From a checkpoint of a small transformer trained on Wikipedia.
Size: 13 layers, width 640, 10 heads of 64, MLP 2560 tanh GELU, vocabulary 41793, 91.5M parameters.
Architecture: LayerNorm before each block, biases.
Training: a variant of SOAP for these matrices, 2768 steps.
Each number is 500 + 25 x the weight over its row's rms, rounded and kept within 0 to 999. Layers, rows and columns count from 0. Numbers have three digits each. The size before them is the row's rms in percent of the matrix's.

# layer 8 MLP down (transposed), 2560x640, rms 0.0512, rows 2423-2472, columns 192-255
097:481494469527519516537480491488494480466517460492542502520508521492480496460463509479537448525485456460516481487459536518512531533505486480504496492514469461529470529529481517480505576520493465
095:489496569540521508506486492482462519483474485489458513501491509520493529485495497485475508499511511492518495502497512543536474460500471479513482456487509512519486512515521536479507537449487527
108:466492462459528511515497495461474504500525481533488536519496464506475501555492472477524536474518487473498483471478497520434511515558508516484459494473499488426493490505497501527488559467513512
085:498486535495534523485497520531497485461505523516498504498489538473517484516523504483542505497488519479473487543528506532518483524520511577516504504536488517546472526523525500510503537532514534
111:493483494501481523519469503526480449502501503503504530473501517530495470459542483525486496462481502503508501515504511523528537551470524536509532513485464513478494479474512533512496503492478501
097:526485501515532455524526544505535487504489486505507493485491506495519488505509464513467504498521490490459483502513508536529523516495490548493545471495497492526492469487482509452478560520496493
111:498477513447526515487491505503494491472524516529503467488537519508475496525485460504505528463515502524502487478574509528506486512491477488554509520488478468492491487513483523490465459516522538
099:509505497517500480496480546507501517493535512511473502511475486516475513473514538499511543451533522544451505492516486547513529508519449470494473533474493517513543472521492524494517478468494492
092:497514504499525501452522517538512490491474487500494479484470466502514519526512476487527504534452516483516461511480513517500519532508482510505475486500512477491480502486503491511516505496448504
094:441496505527484498502463501503495471454510523473522505525516502502493477472497477534500475462464438559507519462537504491528520488512475499524524526476493501471508516511480537500462497499485491
100:485473498545565512485511498496515469534523496510543537485482509522525521488488553524500480499491504493497482509529525498507492481470502508481550477533478489521492508519484482494507531504491519
101:473512473512496496505519565484487491514501468508546493491519511498532488533440508485500511490531510469467542506486511512497456505479474486488479481514473490505469458476494529526500500469508513
095:508504527499481506522491504484582454519532473493502502539477525537458519483525499548515488504496493470498511481486481537505472484494478518500551509482487475410489520506556489512518498493461496
103:508495451544545478458508508505528466469569485498508496482481528511465543546483482495538451456539512476539483529519493501524473476478516507510498479525489497502535525519504537506497514491501483
107:507526466496469476512523535505504475486508486505451536493474504531491519505459505497500497534522510519490442512520514553533491519548513484491493499483512528452481438491502496460514507514449490
089:517458493507532542493501496494552487517515501535516515522551509507494513531505496476493494493469487500523515531476488510504539501524458498512473503502519485528472502508492452502467522527522525
089:535504493475518541520518459478453505541477539516497491497453495533514511485516514492504514493522549500569517473502473514462483505503535495534507518558486485498505516532467498513441507511505487
099:492470510536493488489493495471501520520508479513553503471528514518476486525496544512469489498508477491507469511522508511550517507516471434487493491509485519506506519518488474538485526514502581
105:502505501519505466510515497498514497448504419522530485513514505475500499535492461516513525499497477504502486517524491455439530504508480483464536514517529524466492470533517493510474492454464457
103:500492478487485520556488544498474507502464529468498516511476502534518494501499501522472485504495499493496447544492453518488468507536478529513504499438535501520530502514485510522539482524449522
111:511533516485500497515514506488523510507532474449517462506476509508479518458502509513494534473485554507537490518504513532538478521502511519516575541529501523522507499452430508475518560517481518
089:506519492475518531547485488472513499473542495533505478489528502520510505483506482569545521470537482498537475524469474511518502493497471523503513554505485521509496527519476519459491491487468523
097:514474479522506475516535476469486477479485456508472533512519516539515482494560481476525495522516511447509490520533499523516501502526503496472478496466471494524489499477507501490465530519512510
094:494517532523471517512484509470487515452474522498512496506471503510507462498468463525443487482472504462522495533515471542521475481511509507482480473532513495547569530449475548506527531524473508
112:468514486524517485514507526527499507481493509537515549500485465555486515507472509543498465534503514473493546497481491490495493474502481511486488500498538515465490512502487497490500504500491493
096:464458446524485531526504504538523514490534454477479509508495491515517515502503541510548506530551481494514485499544472532515502549532477472549527501491463489501511475497500489470501485469513490
099:503500493498508456474447497496501490513495463506494539491506532507502478459507485515436469524531463482514472556489475536503456491490469493543528487524500503475549502493500497543503486476497526
104:490512453521514489494491483511489481474491514516489472480442481508499462448497519537487452482489504464473473478517529539502509502464471492523510511486528510501515515499523528520506441532521480
091:500494544507482486466495482527455440545473532504466505515514510517482502467518521479542488478499513518499513519507484494484498510499503484503452524479451457435480466511477490505484469482529484
099:523509493516500519501520514471496498477505480457555501487508508525481477488499527498474509467489487511494539521493488549480560509525499487554514465499509513476542488486477525469494519489509505
107:485487502541499510524510501484511489463524520490532522515525505532532527528500490522528477488467523512512498499542474495511465538453443505465447505508467510479481489478443514471487481485476510
109:508556516495547467502476513480476525536508525524458552497522486522477520491484515481478522493448512495481452530491534552460539498459480466527518479489469509495504527482444462451484532444513489
093:484515542525533513483475541532528468520517497508504492535458526540486561509492491510502519515515500496516561530551519504461497483483506500481481527501501479546488488563486494474479520444480502
098:502521490513545478482496566533515476524532491509526479547471536516525501538456493530509471524520518483546505514488512450518526483537487518516494440511539466520494495525499507510529519478494527
102:477471537564548502476473556501528531489500505503515493505491494513498484507463488513495532484493478519480509462551502461512495505478477496494501482498510503538546493525533464492518501518482489
110:518491505497495457511496566527512536534526498475486477520482492529480538515496490504482533484471527502530491524516502512479495539472511504536493487511507465500517533492496488513456503516502545
079:508462509539523529494516536514553504530541515505488542518504529480522527485504482488511471503505457483527486475492524486503525488543492484514492527518528519480492489501509495503492550450475548
102:503490478491497506561520480503568491459479463540494532508480501527549521524483452514468497551493476452496514545509481512478466523473529477463537519516465511448472478475505521518511511507513518
100:518506486473495448516521516490512482512521528487471439508528535513431499477490453480508482495494533491497545498500508483495491494517513510506510487494538486476516501457473499536470480456514478
097:500483486529509466474466490488533497532533473559508509473534532539514467505475500480460494539505513516447521525512446473500498474508518492504498512487469522485526490507413505524491492526529487
104:504473513520507496474557515521507503482542517499549485459482511490486476490503502502483520516503535531507527519531456511518480481537487481461496509546498520478485478514485564543494496473541513
118:492466503487511483496548484555471505525504478486487473510513534463510523501522513476506488478505505497495460540500467504448536535506522540517488487480490514500494486505514501518521525506515516
087:469480501566522505504505486526529465510501498524465499512491529466498513455484512505498528508480458503491486480572520497514516497489466496491496513509467520492493519510477487507509510496487510
124:463466504480477454516478525516535509528473538495520507541481507551485488534532457540501507501538510516477543496510487507486516483529505488532484483526459503495493514487511527470507471532530494
101:519489479511520519471476492509477439494436490480499444552514503485512482444468505495496494523538481523546482483516519428512516508527482484545503492511468533486500488508513488543541512539492483
096:516533513504496496551499510508481473525521517521478496504439537492532479479464530529490479531517487455514506512524503517506503478529474469559459531544468475518521460479534492509480507458526445
107:496494513505476449530518481520489529469540497515486536566500494492507480547508503515480502544525523518495495499484484482514451503472470490512500487486553509477547494558489492488538523535513450
094:510486503496511478503458509510440520514483477519485509511525510497534453526511504513492507507506484508471517492512456515508503532541467494530511531519546545500532492483492497515506503489484480
083:527545496511483533493526522505473481478505533471492512523452512498469506492466503510473486474527467478472501509501552519490480473468462534499527511528502590510497505490472489544478538517454559
101:533495512528484492494529518491513480499505475504523501480447525533484525481526528478453472510487504469492526524454515484487478491474511506508532465463483536504468544500499498496476498536490534
# layer 8 MLP up, 2560x640, rms 0.0513, rows 2424-2473, columns 192-255
098:465559517463496468510496531520462463463491466501525476478533522462466529493488463482478470530503500483476486523493487506473487557533515539500493514468516498481497509466482520487479554533504471
095:499487496458510510513463499473525471514483497523461515522494520490495548511460498490532522507527534491499519485512466470461522494512523485501521495468540490575515544482532428511492509493504503
107:502532479484525537522510500509481512492477503490464501528501506511488530496480518514489512480512495471495490482482534488491485529427512513536498517529439533516500470511529502504496521465511462
110:525507493493483505491553552486487499507532489534501476496447483512530495480562458448540501467502528456503473505478477490507501525493502480516536490468548520508490529465527500473490477517509502
103:488526518499507512489552513476492543462491484531462513513480522530492521510465501483457430476490531466472489507491518435527464531496489537510487530548494509478505500530462479491510491426490469
100:477500541515516477553513523535494487489490479460452477469506513481485463499467481447509493501463521544575484490505507474520509506535492533498558489500488511474517515508511521456494482548503493
097:514521510511486508453540448486551494473496492493509588490528498473511510475485475535518506505542515503458474509465489492482502453528524468517532481492493490500496489480477516514476490554483524
101:462484537480528522494508504504495501484519471479532511466493500532500499497480462516468501532543493506488488518494485487520489498518524461478547507513544520500512516509549509501508492515493470
099:520499444505530516523466520529484544436492537499511527485491480521496484435552476505483554517534481490495501474513489497481459534521479458502550489555504481427474517506461520512504483510478559
099:492481514510539514443434498478519507496489514489452492461472472464514477501524488527519479515488476503524436493465483478464465500479561509541516441468534528522473512490506491467497475525473486
099:511484434520515508515502490470521516482491458537466564495523502485488519482473479476505471421493492533501535500489504483509491500499487494521483499532511506521497511504483519499487522519511509
095:526483501488537484489559534492530479559496485540472450463492438465485524515534541536478490487491505507484465447475517522549490480517468467486485512509514506455497514487500491473452522513493504
099:534538504481550512491503530502493487502510530467477515538487498529489510481508482478495467509518487478506493479475466505519473521470505547496494510511529511515495498509464505473514499497521519
102:524525482488476502468481548471513501474498499494505495511508526512503534481509476493516483514480476509506506497526492446480492545433486501483520535485514489541508489500554484508538524496544507
098:514495505472497494509465494483498497506500485504470514488495486467495474516528498539494471496518474484509485506510523529473441495443519500527505483526526507506541536506445515468502487489448513
095:498485536500523515471472485511508494465469478458461528523484473515488518474490519572480476516456485502493494474471500462479498507505477488473520514514564486458503507517458543492529510493485482
103:468506534476513512466488514497496508523511520501541444483480484489485508444503482513491529486527456484533461479492504483492497544511465497510511532506479518512465544498494466497478440499498473
103:546512535522505521511558499497493469493518513491508503515460480464487521500513521546487500490498462519493493452516526487474476501509521487475518526502517515506498517509460537494502491544454492
094:469499484486495500519474526492467463515511498484477523527517489497481479523456486528487465516488472470500502481489433504466489500538525529501458465461529513488519529524523518499487478530499506
103:502485504468504551512517477526497513544539481481523490497536478517488497482497465470544492446540509519500511518504488503495507498517478507501479516487492479544488524491490497464476486503520480
094:474527500535496512517496489513521485477506463490449502501499449558541511547538490490449550507459514487504531526512510540479523517471469550484464496530506498500491484515501478507493478533514478
101:547508475500565497477515509508521510514515500499526541525513494475476456529513518494495526491495495450521484546505487511477580516526535522534492529491478542507471527502479493521466531582463516
094:505463498522486473547504495491516514531505515490478508522549533502490534485466528520505477518465497483473510500493486464466519488478504486495515526499523501452502518490524494471493542467534501
099:497495485509525490500548504541541535475485513509480585494509486534484504520501513480475547522564512547465489481486487503504504510525470495470476508468535448471459490524446495500495468485485452
096:479481504503514486466525511466527471505521538560497487480547501488478496475495524501482510535473538538469512500508469485478528498530482536539482485477481498537480487517547473498478462470476468
094:510468467489505445490490467515446468501510489512507520520440480454507544478501533535486482494469501508569467490514504504527504458491469515465531504494538508537494549488493471481528483495509528
103:505492463527508469489497517517546545518449495473516497515525525507449529564488513479493484490458476485461504487520530527504507482501497508559548508490471473510515445453501508492480470478492503
096:450501464440481466494484457507492522513503487493484469513486482467509512498494534467482466547481500514519465465464548506478464496462482524505505478509501491488487502518499472521470520483521525
100:559504479474559498467473508504497488490510513497494547545493525489489466479490473491476486496503491498482495470515517516467474528550466531479499492504493532466485534494561495487536502528512463
106:499492470517486539497451537510493483489455486540545537515512506537523534496476480487497499460524514487534495480501528503496472488519490472575515493433468497537503471543517493490509509499507514
104:469453516497492472478544568479506462513494513519514514531497490504479504470485561491518499499492506488522523449519471526527519489516490505503497490517515490507487511482501504485469494502485515
103:461471502485487538510464472491538471457486491490521546515509455509514484549502549514518452480482456493514490530495485515497527479489465513505537472524512515482521550478519531467475539523501507
100:529495505454533541557520495473462499511470498473504515498486476495511495515494501479487495508477539530530479478475502458469447476488506524507527491487469501497470515489524512465493492491465489
095:478484487484519482438489477502511552495485526483520531545500560497481476490473464487497492493516510487509496488529526476503488505455527500527486451511515420464496501487519453487509503511497491
097:494506486512517499527496499468507505483466528475484529495500519529492488507460525488477472480526489482528490447456527468507474489476469505465531481494499505449479486463484460495493525498498484
094:510468530534534557494507550528437495489500502526479472505532475549477482500514471518524480465515523525502513484509513487531517471490492533513489495514494517508479517495501461509483464477489525
099:534523500518503517475509516495488525459449533473481546505475488551516518456551535527488483499491505508485490501559496470531471510537485494505517516452515515506483474534502518509519487487475497
102:501517499515517513520502480506495506476511492461481445497480542551512525483505489519511486506484530471510485450503463502510509494526514475470523508451486497496477493472518503508485505472487532
095:519457479458484477572486472487473478506524501522486481484489453437514468456472483515530525531475498486485487498497478501496502459457493490489524479470509479461502526491500487500475500509467503
099:490474509469495509541528524505553474454504510516503485492525458490513542479543542517477511489524510509491532530509503530494488504515496495507464480483528494472455498492533458489520494460510523
112:509523472498508506561496502559484465589522452502527506505485530471500540494555526484515513509457536501522510498488495513527532492513528490486495483478542504493477516467524550520570472494484504
107:477513521517491528508515464479481508537510513462495492509526507518497509510507506523495527459511490507496513489502530497514526451503510485532474496514485491465531498490500504475475455479457506
116:481498490490541487530467531516517521485476510490523508532489478477502488497485498517498499513507498523490496446501487501500515519490481524523517504513547491488480520496483484468516458525469505
101:527546496492484484475459484540543527477463494490503467479471520466468449501525534474489513466477459500514498511511496461504477499489503497493503483493508479502499486482514490481519472495469479
096:474494517458486515476502488503523534548472519548498508490548502527542533501516489550495493486521527497516500530477529510484503464563510548506500495498532461533459523502544442518490479530555545
103:524542458504533504523484488517504522585487475483523506452494509519520539514508481512514539462538483464507517503493520524494538528528487511506483546600545514479476511519458513531470534503532530
094:485502500482526497517534531531514490499494543495575515493460465464507491497531493501534517516500493501527486529526529516450532540528513501472463475496501497481520488483464497509506465490541560
094:479500484462502531472502501437512481534508541534491524516505487525492501501455509503557493529516496507465484489496544529504491466551519516490474541536482473490484489529461470487473485481493525
098:508529494466506479534498500481460473517490569534506496504476505511517507512465514488488536489539568481462513471501460455510470469479466502489485509518477533468505542515540497536482460518549470
097:512505481494471473521524489542478512477502467506503544500489512495522446486485472468506490499470525525519484508536482502522519518497545493503511504490480518475481543565503550491534486495477509